config.yaml
activation: "relu"
parallel_block: false
lr_mult_o: 1.57
Each number is 128 + 32 x the weight over its row's rms, rounded and kept within 0 to 255. Layers, rows and columns count from 0. Numbers have three digits each. The size before them is the row's rms in percent of the matrix's.

# layer 5 MLP down, 384x2304, rms 0.0166, rows 224-320, columns 2016-2159
095:177144131125178096211056083093125110160152143134111105096135099135093158137146108162091171148120101110160126164119085137161112141134071115130112129098125125139066120140159137122117121145105108155131154131112124127150116176100113110088089172129084111121109129149092133106104143112138088132101098127090122118116136175115136067063099119147136106060154109099162127079164151064108140194130099144131130128178108122099122132100138145145140
095:123141127127108129068178089113143121183114091078108118138122139141167127115170133074122154128138133085088073057132144185187117097057091097165137086124163052111134151128142106126089208162122080086123146145161117084085104162157077134096155209166160144173100146110164096123136135153108156095164103104071114169146201167111097133155133114154068107135154136123123125135110140100142115085088118163087139119084054124053072117120117092108079
102:098078113161118131123152166166122160145127140118081104105126158160120181181118106152096082140072148115134058092157080111099094144144117098107120182156122082133117129103158120151138155106183111088141165167111089102076145136124147146134111104138157176111139085180193149102113103101143120133159176131180148159166115178128100108114083065114118113040195100160016116096089095126159068180168137126094165150100181156104116101156105140137174
101:177186185129108199128132156183154103152111100105139102134119189116120157100128127127148109048158123102165156129092136160106101070142114145122201106162136131095155148139134108124111118075146096115148071077102111094108160117132075183127116113151109118137145138095080124116158103138096192134099148112139108123161159162133201116085094108158164149060190119126098136117126139142114173143030121118104100165097132155153112063163099146081165
098:153174099146119101095143126095177187101125119114178037169168098166091134135138174167136115115157152080086120078146162100135177132113119095172100106097192116134147119124115142139167112143113116135156173106085108172144135120093091064097094144146129088104125139121093144153089095106084125081058118148094131209182147096140170123175158132099102119195155135070148156089178086117080110154107143139127146171113135130151074095144161171186173
096:129120187164140099112117169149121109158133133128149117126201149128127132119187146142097102116127152139109144134101127163071119047116085081074122109054164181158127175063115162180137166074080161112107103089136148114128152156107119162130136140109110128112208119143088121100070120114170132146163069139141084084125091074058115149100126157079151106136194140126107099114161127107163150100120107084103143118122108185064138140102121111079111
103:175159148143131116093169170067142167130170149137151111109109174149176122148130105059131097117132151110096145150149166156127142047133126123050073158057234108119070167133099165143196139119132107159123089077081071147174135099112125142077088148146153060172126127190100101097086065173062126158100084102120177105154121087180138094123150100117136185163116127153085108139164124161094143177152075103157143087119111102109131152120100147070129
099:118028116119104078167134115157087135118130145132133139146141169154054101149156136057131070124201109149152103156103118135125130106111075110074133124134079132109146173166109184148211168094127125138121186107143160097059151111171167162070185171089121138065154133137126145071120166140101100136069108188156123170163122087175096112086090068140073123102121150115071113172152143117152092146147211121192131087103118083127129125122151198117133
101:113147168122128146101107142072097136089113102153110082116104115116096061121184173136104151112126190196064117155183173197139140147148011133128094215152178125143141156148130102099121119190077100139156108127128107163149076157174169153105111103116164105086133107117130104117121141096170170140107108140112168169132111113131111133123126094191142098161117102123126139088122070162121103098142156091112105116140108106164180122143161123137152
094:135150179097080149152137128119131150113114056193160062138103154113117120114091097137186098154154172137159135098128094097140108167164136144123116056151107158157082094092131168134084136132125111151165089129087146125140140148155095081198139121148090126136100151102136155108151124130146070151121074108105134107150039147116181110135207133179179068123035120157188208115132096097105126158122105198122094170135142118123192073106164095178103
099:126183105082139126127185075155127144160086155158179156182138107108084137141151154088125112116123137109104178099150122113094138163121101096134133074131159148143135118082106140144130153079108108167105125129056147129148175078098132136105138131121106151144077170127137103125129128159125083118150116151123117109104155091106165121064135134107177139174136159129160098120085113132089120105118101078194093067096126146168109195130154142133142
102:171118081094154119142094113114088136106110076099132068169156081115121103177099159117092105153061074162098120160148148146111108138127110109200109149075182077176161159131121188105085119169167125113107112090161124156033127140120194133099131143137140146114154105100071126160137153151110171153139084137139130149168125146116176092168137140063152120111102158108141137129103115126117173137105115097121109149085154145163145170142066099113094
097:162106142094081141158098134073073107063112119165182137161164090130078140129158132090156141100167087107137093158148071115055133181125110119114185161098105118090142108152125135157100158049098104161133143082175170136104130124130144072124134087124112131095142141109147155122135111101134105171155134134178180176076069180083109110192127124060097142144154139157152089091187189146138124086186119146142119118174202183135131104124147086142089
100:208092152108108144157069131102125128095095107133183124086098128184147152098134139109127205125124133110109075153150114134134161203162166128156111068146068156110056112117182166125064114112129112077194091146156108094097115157115094070169129190120038083145111081179160153096120230121163115115128097090130115152102075173117127179049162122124101141139137149103129081136187100103110112134120119119129130142110148080124105122146084149124086
100:097127124091134054122110116137101119166117154137140190123192075142081133151143155134166125163154083112100120088085071160142134108164083146161116142097111122140133149093140165107179148138186152124108157119113162032076117123079123143096122154151169137107137128101134160143134166146132101137113125079120180101106125139098121114121064098015138124154157129106080185144046083121195110127144063118070095168172118106169128093091166166169080
099:144168114078116164211170137172096106197128100224112109189124066119177106106091154089112173183130133140137118104160132106171173128113084058121180092137112145159157118189142152124117159123057125125132147085124095140119186111129196145147155058118159126174137133136176144132107080167123163141137126157132086082143117095144167100193153080135162157136204126106162132141099158130139112120176102106149137148107109141098115128178085151104118
099:115169146166115153130150113174199124143134186121165139133161132077092098110124138128134106115128084095093126097051117146088071093161114123089112109090163046150094119143115095083149156087098199176148103109099124131190121118101110118099121131199108139180154162108124133185116146147077092119098139153102151117113162126081120152104182151135100043154071120106162178150090119145149095154101173097154119118148099114179112085062092125153163
099:140086103138141164090105112202143100165110105192107126093172116115197125051098155076182091132075147205125134152076115178078139171079114130147073175143151123153146198114101090153115140098124064109086161075103130097136165091159184170158138128114113196120101167110112144175081075129033179087126097173141210141107120124163060150180088123107116065141122159176158142228134099076127116120117100121158098157124108137154117112159110103127097
099:145124156182089114191152122130155137141114144088127119133154140106122120154097024126160149134140118139134141173121045182093140128128132156148136164166087201116148097122120108138159147105176134105174156115079140128219147132087169081180110117122136158157142101134131087131109137089096140141130085114154076138111130166128085197181115104118102178159103133132141117212141108107138111099123154112128113053062145113150118136080140153112149
100:157116143142040137119111071159135100118197091131094146078113149126195111119066101133097149079119142161132101185111163125098090118116167157129115056088083121124086135129141139127125158090101140135127213115174118148150144126166111101110133135070053093177114136156130141167114110118117114101122110126148139136200105098119135139125136125094096077132115132153135133120094144092116173186090138152143188217119102176075092140140168137135093
102:080101095112117163113094184194186118105168094114151149136080060122138160156077139134114145164123093145141106152095192150157062121146149087139150146218043079095156158122193083068129094145180146128116122173177130169179087136133137157118159122128172104098137077154097110123101149085162155119101126092184096156130125138137103154102125080105142198144165132085088100125100190166169104172133119071118187116132132146083135094159165079201151
102:140145168144123116105127131105161113105160088181184154105109154106122138115137127109145125162176159160153135150116133182143147130146147120134136055097123142145129119136152092164126133110127121153140148132131117138133149089132165088136106099109149104108143226135104191094114094129090134176129110136110140093087136173085137173128118156105137127135057154000085072133077137138122136129127177131151136122095096127148082176143154130112163
100:120129144118189102148122096094188149111099157144189095170073109139139104090131244114134153132134142108130111108130173114166135119143102144165152080114195136105109201130141108177144168127154093097119093196113144098185167168127125100108124119097169168140157131096107145165102124228112097117184116140128118128103180215132149158128056159124055198148148141149172140135110163084153085086114185152156145101112120127104072152146122165088154
101:124139142165135145161144149173119133137034145061122150093125178118132224130087073109108151055161102140152146137156090138106162162138155086143171167156127175117212146130085192163127132203129155132126110113113128135177105156104141158128109142127112172094155086146130188153093147167146127119128201117157125095103155118189084104142144163106121132154068110112133138127115086092132121171121120179139089128126092049145180176092095172132107
100:149140118135072116150120096110118139142131088164104218095205133134113108138115079130110171144113120101172121093150094133153165205111115175134116142120091144133153127132131200131103050121133176064141142085143071099165139129081101141125086146157139094109116103132153126162134177098098166131132120137117088103136160153137093118168136096130100144148118089127133135100105096113102130159149121198092057155120126125123150101122083117168119
104:098103126087152169126159076075161123144072105087094118078117105100177174202170079184105079123113120079115107147139125124118130128175124120152138169142140095130176150110095229121138201155101130175185154154108144156175140061167125112113155157123086139060145165108118148115112124113168105094176221194172115119115135176099146144194176080093107163143135147150086172139127143086149112202161128176132093168111204130122127129141163156205118
100:169130112153162142082122121082114075121134117107116141098127138113155159073140095200093097139080113191164071136155110090113139143115157125093137157159158112062083157108106188152126145110081133133112096148145089175148117120125162155133109128056151090107134179090123146068082139072086182169102161059121122161076149087114089132094166127170121123169100090123099133125132119046122110109105109127115092117085121136198168115094105101041180
101:101164105157200178182183124152135132107144167111126180122122129127128119079155141170123070139042116090131146150162195114202081171126106106091058114115115126122118129166089127083170145122128062158154065104136134100124130146117143114087087097183131124107124110146070179122104102167101090156147116138112133130145104118140126146147150100122162153130137121095150154125149137078136175116120123152174090126204125114097115063060125091174147
098:183076134143139133116198086128129037085096140099188139113134097163161087132134095074160095118096105082113148131104151116122127102180133138151128101100127113170099160149133185095085151093134134152130120145101188136160186053105126077130198198167189103109153159079093095127104154123085112118137152147141187133106126154134155115103139136134165119131147138050073106081116186174093121106165148107117185112111155118080069166106135146081108
098:156083110141116161129076146073086118134120141133125059063109099116148096148155120072116125164083147185138149104148112109119132129170145131116111108130161121120158132130110129114184155149103136140097118127143145041092137105122088093112109198183196078097101149090143076151167175082160119066122142076115132068083092124097140084081062172117142147127135103127148110054125185121143104088150167127148072129109124163112103119114151114164225
099:094129143150184096170090098155156086192144125098134053165146167145096087138098149109145078112103095159140121141148106148152178103128103135127174119137085152151152133089174106164128093124082102145094098105091129089127185109127118141171125159085082129157128115099099111135123137161133120127163094073109108132064045139086158156141107150116119147151182165155110116131106205163111112137119134148156189142139130140120095149117126113108180
097:123129205074111113103121091100072143114103166140094095144102115091125105108137171083182089113160140149116136110137131100187182122092126094124146176100101104161134141126159039147108122155098133158130092135155153098129095131161138081156068096133227065159082139119085146088194142114083170111120128084130185169176145127084122120112120189119113131094152137141071097129123141142143124116124115077173122116068160117133082129170129100069157
101:089181158184103150147155117103095185094118120092130134095140149157117126082098127132090189105122097154145143134105157164110153163131129103084105136091147130147150156089096163106129188079098113155124151078184115160129083095139135133137111137160120139137108161191119134128105133144090098159158143140112156122130145127118112124099131158145085113075111150187169107167073121156100104122100067111118134108082092176184096155133120065130072
102:161102111172102149172169140110188173075085143069102103096129146086161109114176125167155104145119136126124161171120107134147147195129116137123142186129132080122035132087165163127112137106104074145156133131122146112081143116165133071175146143163095147119149118111117145139147207113102135103097115061106173125128146124057105114124075154111147129196152102078109072176128148134137116091134103060124112137132149121102191165148158076070092
102:126135067043137071125058097087112109139115156161087184064062133129120126152123111141137138178148101102123105136185099120141114158145082081108135085147141116115108161076147192163109081113104133098156136135182090190132101080136154107165090109067102108068145104142106169122125121203151132133090111100176186087094092153171151150091153191174142132128137081131086161140142168170130098101124119113160193103092135099187179094129171139112174
100:102099111163167138120086129097144132080167198234112125182157078108136166174117112144138185104086154075120176187138123140108134209129132113124158112179143141179156134160161104128108132121134159064112110173140081168091111124112107137121137158132142163134107120133126093098126138068173092138095109116124113141079154177054082099178099127179195170141095176099135108124129159089094125120171141140114085110117152139089145145110137119131109
100:130136115177159161120135180159087121187131144088117122108136155104147163169094118124152122122128124160151056145161157162135158136182072077144068130192112077100163084157097163159129178164054089109122188188100154169144103079164131119084118090079142130093156117142184169146093085131181089120142079135161096161131136186155115136141135159141145110121143136110142115144118063124180110200095100143135150087127127126102157106179105142167127
103:099095074109120092078148150098104170129129103136135146081150214144122100099111181192129118151131161099137152113083141123062103101115114134098070183063180151143073107092117136120159117132138108149118159202114110178155094094177080131112125142138135112146117151105112118153082158135148166144099209127145108168125148108130098170139107079128133105059205127130108119108081149131185163126142126163163148099134132114114138162175130198077079
096:164102086127143140125099149149184140158117150089172096112120123089120121093137115129118114148118107123118156172139155123180135066136132147176116135108172128108098138119151162152100142099114177065132137135141150107162143122094097100099088107121162140158135133174155104134151080135139137134045144096152148146136160091133138187223147094160157126110120184110099099126190144061102146085094210146143125135106149140135126137127150091131167
105:112173183144168140116201148056112082218150148177116135124207117097110050138152171117161146125098165105094107117131111163140135158148146148133092154107106114162167092125145119161086155094144121159116084136119106141091153138134121117117130088109108186173164165142103088024092050124122159106118121092139161174175127119147108178032123150169139144128040149097124159102137049083130094084156115177192113073095108125111159146129115115115155
099:146072143144120197094146162131089127125149103127111139116144090155127102123125137169122111118066099182157154141128092104127168136154135095147132129157107073147105066140088136062169110106123072130132114134159114140162141150118174067108151139119144113189152129148117153127143145142145058151097116152082101097127162135086162144129117149159099126145095123074208081084146153155163144125137154128112110161146143138165165093181111217149128
098:058136176102092138149144134126185115131175200096156085102093107108193154147119105116079139133187178142141066083129145170197119204076150109098098101156134134086152131136170139109060139078165113130123129138138136122029148138152126121089079116142118139160090167093133092135123158148178145144093123098055091109158104154158139136132175119125169125215100160177173103150121093206126131123106237129098179124138167139108204133126176151068164
100:140106131143139093114114123090090122141177162097166132108150113141102134138091138166084144128128160110160148126104160168153142088114076119106172117166105072169134131139166094167157083125117108157130138193140074067186143107157107102123107111075065094127105106156112116195066081103111170116148124142125147111139120074111147121107173194222166146185131177082101166175120152134164097082113138094129148105122175115127152064120159089063195
100:147093137114087160143122119131135128173085091086075115109100136094101052117085159114121170156194182136147082120168185095123137092071105142118180097088051094142050153098141111136108110131130196092141102111141129156180162101098091159107154143145145163166116073160091145156134157101173120093133124134122118141181118149122172127216101121153127091152092104156130138169110174135076105117111136138115150091132128111186120122124139164067137
100:140178113123099104159114125140094098120166162149093129134139161145138138140127157134123152186219136152146164145079121111181087167127137121146147118118122156137124162116121122124103168162122138121120144183166107184174182133124078125109140142134174116128128087129149146139122147131130152125138133112130083112146109083128149160167142120162152127099165137175134156115091149167154140102129129116029149135132121169112140112067089133097171
100:085077083110155099105120147058111070130136139216128168117146110098144094100135105040134139107145158137099106139132115134110140153150148109154093136109110116166115076104162096137095105166219133125138110077133144117072151100143089139148131133088069096082119111122121067164178156157154105103076107118154173098135079106150139118098121124078073113106131135106133082134163114139108125177118133188068072174099144126102151132107142099134150
096:074104089136088127139120093108124117083100180133176145107101175104080148132091121122118156154106162144098088165114155059120177151092083106133143103182056078151093081081093125182087123102097097110138092115101152108069104208172117129106116089105118146108099103114126118181122150100154165147119145133062113177084069126151117107123134107164255105173085114127118119145133167109134080084107176117171128186073129116090152142096108102142126
099:100203146095100043172199135143079176123190110177100119174142115146133154125118161102108120135124125094151126163143104108198127174105139170135139159114106050095139112173085134080079117119121127112090135125094139173134104135117172078135136108161134119095133092143170099165090109112127221142128102101114103200143154102129134040133152056118142124104159141110148083153079103105145143176092174106079102153128115141139117117155057101157123
102:134142141149127114167176121153152148180130139164154121120106075162061092086137127155182149130146178134161123132163093097078159118116099139157113138149115109145177092141127104127121120126156145124108092159174145119137128152099123133118186071087147104192117078139136113129161071151137114118161116149159100119151150144121142126132093157133149130156161125105131175106180129147137085163175064135226112181120137162118099130163172163091096
096:141155138054100094093082151158170179072078101124079165212164114137145110142154068114176146114132126150126086132123117174173144238157149123085148102115132107138102054160088045153110188121096113101092114131133138135101174139084147092112099095176130132139121166129167075078094128108134130090096139116074144090147122156111206119110072145034098106164179091178135093120124072112170116121122076054123165112129112147085081119093118132128082
098:135161113153109134149135164107096139130103099083157101165115168103138121144100138146103162135172114097136159134157116103071139177137136145095136176087104118146152151128139181051145151117150166101109110146062161127149128105156138128090062090161101069117091096140097144139124144135149117106113146137104155097101100111184137075154197153162135161118111117120136175142105105118112085111137182137103144129107160182125085151115179154138163
099:138125112108153121136107097108128126128143159109156164137102151106204125124107179107109142195076160149159214209167124140177057057126093115123091144130137108088136062109148174121161095098113145106099092183116168154109179159130189156104129150127154127108156178112132064160017098113094187099133157130080094083137157126168151194161166100119134083093090125140155095127147077100123120189141149064089133128067152137170100092106159101127128
099:118101157054119180129152109170155086095109091195074133214163095145139152103109133123181091148145127117112147194094151079109149150179158087166195080106175137093121189138138185108135201167122135076138149109119118126153136140177114158063097126130104154117135177179162117123090183114104062104101118144146077170117089144097111121139116131099168122115101105179136210160111154087196055205135168100159125116096100107124104139128084126132154
098:124132111075159183141140165122128160140099094088154142130113159093170168099150207140168110165087124141212116127111186135126085093160142140177083124132085104118131132122143145173160125095145115144150089138157171117114168164154116098152114145127122082129156151077090125124187148061123143110153066119166134090155114159099141147157106191092135127164108124138176090146168123157124110093166089145166158175161099148080113085157161139089097
100:128129120066056163177134145148122125156093102135124127090128119082140128110123112058088064145049123186099145176120156137144112099108156111186071088108114138089122155179164132130111139203178173131169129092120116079145180128156117087136076139136132113110128125108160071095085066194189098117095154120114118125115099082110101093146158136104137155128117143079118116127135126072125182158102108097130081177114122107050173116171130113136180
100:128140143084135137126082125123138119164135101111181172131123094120104114161112141109080128120113134179164083164134188177206184074113085108143168166097165145067078097140114166149120068163146103113105098115117128081142120071161162144164159146124096120161147114140112166068148133127120087149130120075125134123155144127075123202061152140115085144100131098176194113163056132128072132103038147156165110099131084113166100101113160141150160
099:172114115129140065094182170145119117138083104117168153123136093158068126128084159157050167155158095147146195081155138134103097116109139077131122104137136186132157181132127142118180126167074078117121127102160146132175110121167087121108129088044125118166145126100146155147152126095103162095148137200090117101114105162156164114023166143200166109107196125159146090117124136111126080189123078095139193139137197199097103084153058076107099
097:157150131114141137152152063131112107153105120125159085094114125167166190113148162122051167111137078116104149097136115100178112174113145134142103146108138162146115083131126143157143109140161124147147126195169185077183147127165153109131088069130150074130124156168103113163093123156109102156129123158100180129091129128116115148157157114175159092133172118115138130102113083112084124083170076129131129173078133126089109154128128199105173
104:163120139121108154098179148134115062079109145129146153126082107142117126101108097101158134131142107127185133130151105142117154134128148128098126142079130117125081142055111123128175105126147156124144153141153154183125181151160121156143112176170129128138122208141154131095134151108133134128101112111103130194098087160095181108173118146129079132133104221154173132120159162098138164108186088131201120057077122213123160088076060112148121
100:107146154178184129082062132173121096125083127082115095106112135119138116094126078076139151110128131119096145159096154087210254025159206087113137072116129114149113117094140119093105127107144171166130101073082116136116136116150113150080098168136067134124146068115083105168127134142092150171093198118134148126154192136086117126120152137098137125108163129127131138138073143134120140132196093121059082127142177148140128113129123152154109
101:132112148150184091097112142166114165144080123106112076155140146134144211158175172118128124150123166153143174139162099100111072076131104068167117102111157117173122163130111100125161115187112102146133145124180084164132050119087174155142099067091140122098114107129118137108124139160102173133139103103124174157098113156080131134159163141063099137162202181109097229135104118135092107109133144108119170138106132109173120158143145115098132
098:129188086128154119132151143156068148108134125153147072189102144166146155128146177126106106124148121154150093129161107087136115068114201125088114185123125135063111155155158123141145086133094135149143106078124145090170157186155128152127153083123112100127172146125099116168174149109106095138163190132158115137136113138154099124106153155133161103152120141124129164093124094123170131125075158150130139146095138072127104157123074168082190
098:165109082152113099131125120131133117209097099166121108113128153059089138179139119163142124126152116115123095112123107143152122146145140085128158115125132115155105174136117130129139130124183185136060057125142094088087125114163160142117110124103152082115122111108099101072135110133161126156108101172096177144080100145103103153150142140118150132074143115100124124091202160144074117147141073080108118128127106130135110121126115131096138
097:182086156162199127092133104061159208049133156164121170106098086103114153160115149104100130059126105101104174108076105109159146044107074176146132172142117124146105096071158153052091121101128124106100137188119148117167099120155095126134106092158099102158150116095160112183153105124118145113163197176115094144146121125109104163089116123126160158057130122106175171128104162177185153073119184109041184112160090130097150180123113188200085
102:140137129150102151132182062159141123144152121134165139150130123125126152130190097163130115107124113173179144170175111089109158099150164103134161117101109151132125120132181199144115157101124063125114134093102110109133149104161119157127106073116125150118226083076109065088158125107071098137123139124113142114118087138132105131139132165199141135099187135084053118142185132124125135135164125150079140129187189088127104204114131078087142
098:152127114132113140148091131207180147115133125125172065141171129136181131125156140139099089120134048141167139212170204118119111058153131126135140113118108158089083130189138111136168103134140149105130138124123151125172099137153109142098124105113135150105103140079095097125149110145162143147149079105173218154143130158145081130169085153185151116171155122134136117137059103113140154151127134110103080076171085103140172087173117142101113
102:130089176109165154151093151070154127113163155112044141037109167117148104069128164153159123113065123154116106095059163105111157225150096116151134084070108034058178124101141115102107107147073172108123077148146174113159082102103094143116199122149083155140063142156117134124201161134139114148108177096149102149131153152131168080181077129139117145160069119123148086179088122120084107107104135109131128106152187119119116134111194140158132
100:117101136109161180127153107162134131146082104159107097180097164063146116133132095132146124122142135137112152076050144106084162120121056149125144203132141129114170176115167097075164165110121125093143147142110100143130113143115130105081080152130135063090140165166110163128101156192114151122131107129162118127153169107128067160121161097092128138087178160083169084086152171154108120112094104123176190114131117095096132153083150125111146
099:104098116157126074082104071084121123129099122120095117123154126146043140096187188148065122126112157098153120148136121072192108144118130112130196172123069079136084129105138000142114149164150139141119105146135201036106081120129127122065092180104119115152117183132066113109143144151154115138128100112069079136137121119123118170151135145126059133131147088100140121114171091131102111163094223121077173121087136123147100142145155128158156
102:145140125145106131144105081140141084135106140193172100157140102080094116118059113109187125184157082109137141150151106133141139094132124134138172169093176104113114106124133148142095148132138068092130092116063129101112116100165174145150101121111118140063092140101134132154131179125174104148122138106137099154112142094096121080108115115140101114070187098162102090126143084138130117115164147144147147130098129128104119083072172111076165
100:142146146149102122136145118181110153086099133067149156207105083161146109138118117102096088123130119144138119158094166084134173145145177174110102091108140123108132136178077140141091062131132134104138143106139127155086137086137138131155144092183146106131153201145106179106184101167129169160155133107127111131118153131209137135091164208089124117103120147183136094125145094129083155160155052141126101149065133151146119117094088153142121
097:160147106208115090149172126022078149066126166125165176132131163108148156134127096196202116079143075112157146198094161138102103131127110178154103136174134113118152145155064120099115127148118105154116145146135119139136116135168158110142164117142089060164130070172118137091076181108124135078075044097136126097129144105113101114105093153149090107116218160086112142116155117130096084135169100120150103122089119124130134177172092192131117
103:154064154109138136154139158140145109103157160152140189119171129102157155107193142137090139125111136105133130150109108151104103182121145100070130075120066139133149107103134133130158165106132209152083104148137145144131139075171180102097111142090088160116162141123051104110110150184139113105143099127157120090113192163109085123206092134161132103098136070172077164113145091085140168136163194166186149115113136078098132142109097115089189
098:151201115189143140107135137163112158118103164106068123118149174137067064110157145173114119118124146079146146123138163094109141245140074129092166100141142122123196074116146144150152143081064145143118116099163106149123132105166151122122120152082096086128086168188171192147083137108194090084147125104046116141187112086124133112136130163143171134135162125136151114154154101159143121149138158117123092141108187132117104142129121155166174
098:123152130102130209115192163151088104186139128180134150107128126107099167144160161113157127091123074173094138158116127094097124118113121172108154136180103113151099167146170108161128114124194143147119203214181111120167139105170178110095186099153121118112137132133103134099135119155106093137122180153141086151152120097060149153116155098113138154116193142125127075130120156139135126170172099159183137158130150125154099100137101132105126
100:165113115144109086101143107103123063058145127058110083115152122150069106067120227135132143116117157114160098104109171132127170149170131133163158138133108106122111105113119084117159108124096126107105152191101104178131141162149141060061110153133154110070139112138106143143097139095099115094062146153120151148099157115136141113091148055108162150184172100062164074122129114155169133153089081156112110125124115132090136127148102156125109
098:129091084147106084086153114154131126113156139134122146147147113094116150132090149119103133161085119121128121174120198103129128054154045122132139154060170138094052144095108100152083124116114098139146146091162134108156123158059091187154125121121109124057121161164110125131136102136177132146175133104117081168168125114132068155130119146143096112093108099143201156091119117163105156154110126147133194160119182087153126121110143166103139
101:154104119162091128101104111126121150082120179174169089191146089145107170154078125087102115130159104059063126134104143157209126094062128086112092137108154137147104137163163080116121100146156064117170134102129076105105110106109088140123133125194150136141156122177122151144164144069158113092103102105124106133155144121066096106166109117126131129132157096119111143128156152149185136140118172170183150142176161067111110197121114091144092
101:085158098150175131110163156122105171101114156167131139091102101095156175103098125094127122102131090101111129159118172138110141146111130103152113160153180087094127152148100202133054165147136102137160106098136102122098104132149138134142098171080088180117169119145142133174165133189105149105157181145200147087112115138178125102173174091109124077116123119196128164151165117177104169161155114140096125083097163079108156130100103091122091
103:109144197093088145075078130111158132209162124138158082126146126155156113129104139122157093125115145107124123160126084116069166142134138187120134113124123099112156166123141152104163088097091127157150139138097123207129144158155147121174172144190127153086144144131132138099103151078136150094176215179093125154141154132136139124119195091123122125167079114169127114097175142163095153162159121191144088135091186142089068091081117122123155
103:127135134138147113141162121189129139122074049116154136160160155099121081138105116136137157166132174136113081108114172051120118133152157086149173135136113203165064158147186078168102175156141164186149112157162142106118152159105126147119107099110076066109126135113101125128100140149101133088092133101050073076157071144121088150055128157137087136098116148132147188168150151135108122124130138124138098089136094091103144150082139136146157
105:146081149116140191152133108072063127119105111152145160105085118135171135138149147145150180089079166147090126076113106046122085158111157125093120069105141137112128102153168139151098191108106153155098151108053105059138131078171175089134109129125105097108132114203119136089132139098154137143159151133173102115067114164152071132134115080127116123170086137221149221096168154111091138131142076120073092061093138158111104137113150046109152
103:127137143181196111107134130161173146129151169116181164136128121089126082169127067178152057108132120175143145147126132114120081155132216097083171128162054158116089071094146111119128138124127153141184095104135090123225069080181149138148101135108098111079122134118122184118160129115173170136162070107089140098108115153089124093092124115151118120162107148099196148130059161175211129156124095113108146141103122140084133179177139128121141
098:159130105121083089104122139123163156140135083147156125140114089070153192175110137086137179097122147092093143146110085142093139016088173130195134149130049092132135157118213101109152084097156176128126146168043132098147134134093170092141128096124102152121090136093146129058100092129159072135097134151149073140103109107140137099137121124075106179153134147107145080158147103091178166134059191094174120105099170134073110099138150079114056
098:101135096123148114093135041169132144187155138147123107168129160158143194198102097177124073175225123112132131160171098162172183099160117063198129115127062156077115112116121074175149144103143191103150127155119114153153177127096115116119068165140136072122071131111111156104117084121134155095103151133056114181135119121106102192097146133170163118176108152128150145099179065103156131139182178104160108143093105171093076133128161174111189
101:126120108125166143142094116072152171198096197165083143060178159130086103133141111099084132133148137111117113147185115152174154047123215142186177149129102115134085127123089129087176090099100085117147135115122148137115153143142151166108142162162099131115178128083121120144140167119147135096140162115106086129111102136182118167169144158114113095155171096081119106153083179095141161093187172162129161194119092129188159106146177100077141
099:169113108201153097113151128157115122142146101075118175092128153150134111113140131221087149142174170109185100156140159125166165207093161121145125112078127118144087093157108208107148076130139160175144099151127157098119135138095125140115070118098096093109165162154053138163151121142122170174110084162087143133127079135096123146098131143167124127110132109071104138068122122116135140098133076126141147132100127102172149133063093103094101
101:061124153132151120100070157139115116173086096123074125125118146075134078116098087158206170134210160117111117137080185132124047201111119101151119138168088127126126165147120064162172136118176111096119169123127152103115152178127123100115133131165160096153178190162128084099160156173131128148075077100120129075077110092077095148057096124135136169143153137059119085150152089146073154192137174166136148163163155089121050170124109157128181
102:135084142127170108202143072138104099123162135193137097086105161096137145104068163143126062103163158100143138129138127097135109004068118088142127117140122137132120205111135169061160148128113111076151147169118129113140145132185103158173140083092110117109159097164114084145162134157132128123067126133112118174179198161094113101221107097111063150112186161165112179140184197127075147126147102093147138159143183097106138120107124144125111
106:125129094112168162138116132137091133067193091133141123176126149144148101117154166129177136119108110158178136031098119083125099042163106139136127108076122203125190100121157107173100080131095133104084197167135101106174135193128108102130140062143131111068138147152159123107164123114089105101187083115070064133118113120127126070217117119126138131142174056137097157126105096100163101132157091171157095156139143154140131163173070089107138
101:092132083100119141117167084175159141161099106164087136170119155167132113121193140136121142070076151123088074132127069115145141082093151087125133160113161108089118206151133087071126121101092064089115196160090145148111109141131120077157114169145158089181153133137165141127110158168141156216087120091151124172159141102115087136095168195140136104136097144110092098179125123126195150180121163104105113137182180104060142132107134100115160
102:148103156099150139156139127170093180160156128086160190121143099130109177083114103137149130057116116157117170146118180088150154097111162136120118120190182090139106163161156109173103088085174133135215090170092096133096164099101084169128156221141151134115102143129156069116134165100124116132169116148135119138097157095116146101128144136220169107171130142183189090157126115161186119185084116156097123184104138134109134096177137176091186
098:118083098110084076164089154159122079145160105114130132127079109114109183191112158129071131166171172142116131065120081101106123127146197135097113096111179101105143127110109100163136181087133157191158159152174142170100190140125096130117104166140121119113177098111122159179116115190152153096138095111105131124159127118091081141130185116144156138073180118116053074179123152169120114177125150142107159120137098104165114120090124152087112
099:124108115106162161154085118154134157183124070156145161084109131173159148168157112112112124118120112130125151147120153168173143255136175154122123144119167122114164155138128147134124139112074177163112157132120171196119109146133083153083082099137100156121090140087138151136093140118106090133097121119117105112091112094111151132107180204094120112076162102046157151149172118155109115170116090135118117128099132195132100052130043108187100
102:125188155193154138130107177145121123103213126157103070121143138160178095109150132167074165138227142133116125123055138099175094098098112183153163137191142114145190116076151153174106147140106118107108094093119109205109084097085148105144069147089152069163086047117078129110154138127131100136152135144107125130126182158158110130109090153124139137138077126145165161151167209146126222091142115144105139189101124115170168138159142118092103
102:097101170143155119072090116111148124077131132115052109099138162160152049133145165102138108145141186166064111159149132196139134191115074174138109115116121123111178163159125142122092105145087138109126138074152161119162063132077121150100046149144153131062106090155097142099142127168106136137138153065120143108099117145154155141107069097145148139087187176109139154196098092092166096182091144126108107110120101112131125182130116165146140
099:108136161125100140081072182150201121172122170134098115151149134137170092180065131087101156133169073125135141156150101124153055203082112056148151066110103117138145133212123106085139128079135167161183182132124103152141122149115052065138104085119151135159105140083135152088133159184152138137130128116126098141165086109058109096052119140072091155164139169061162131136099153134153102145169144128131121085122102141094096129124189097140215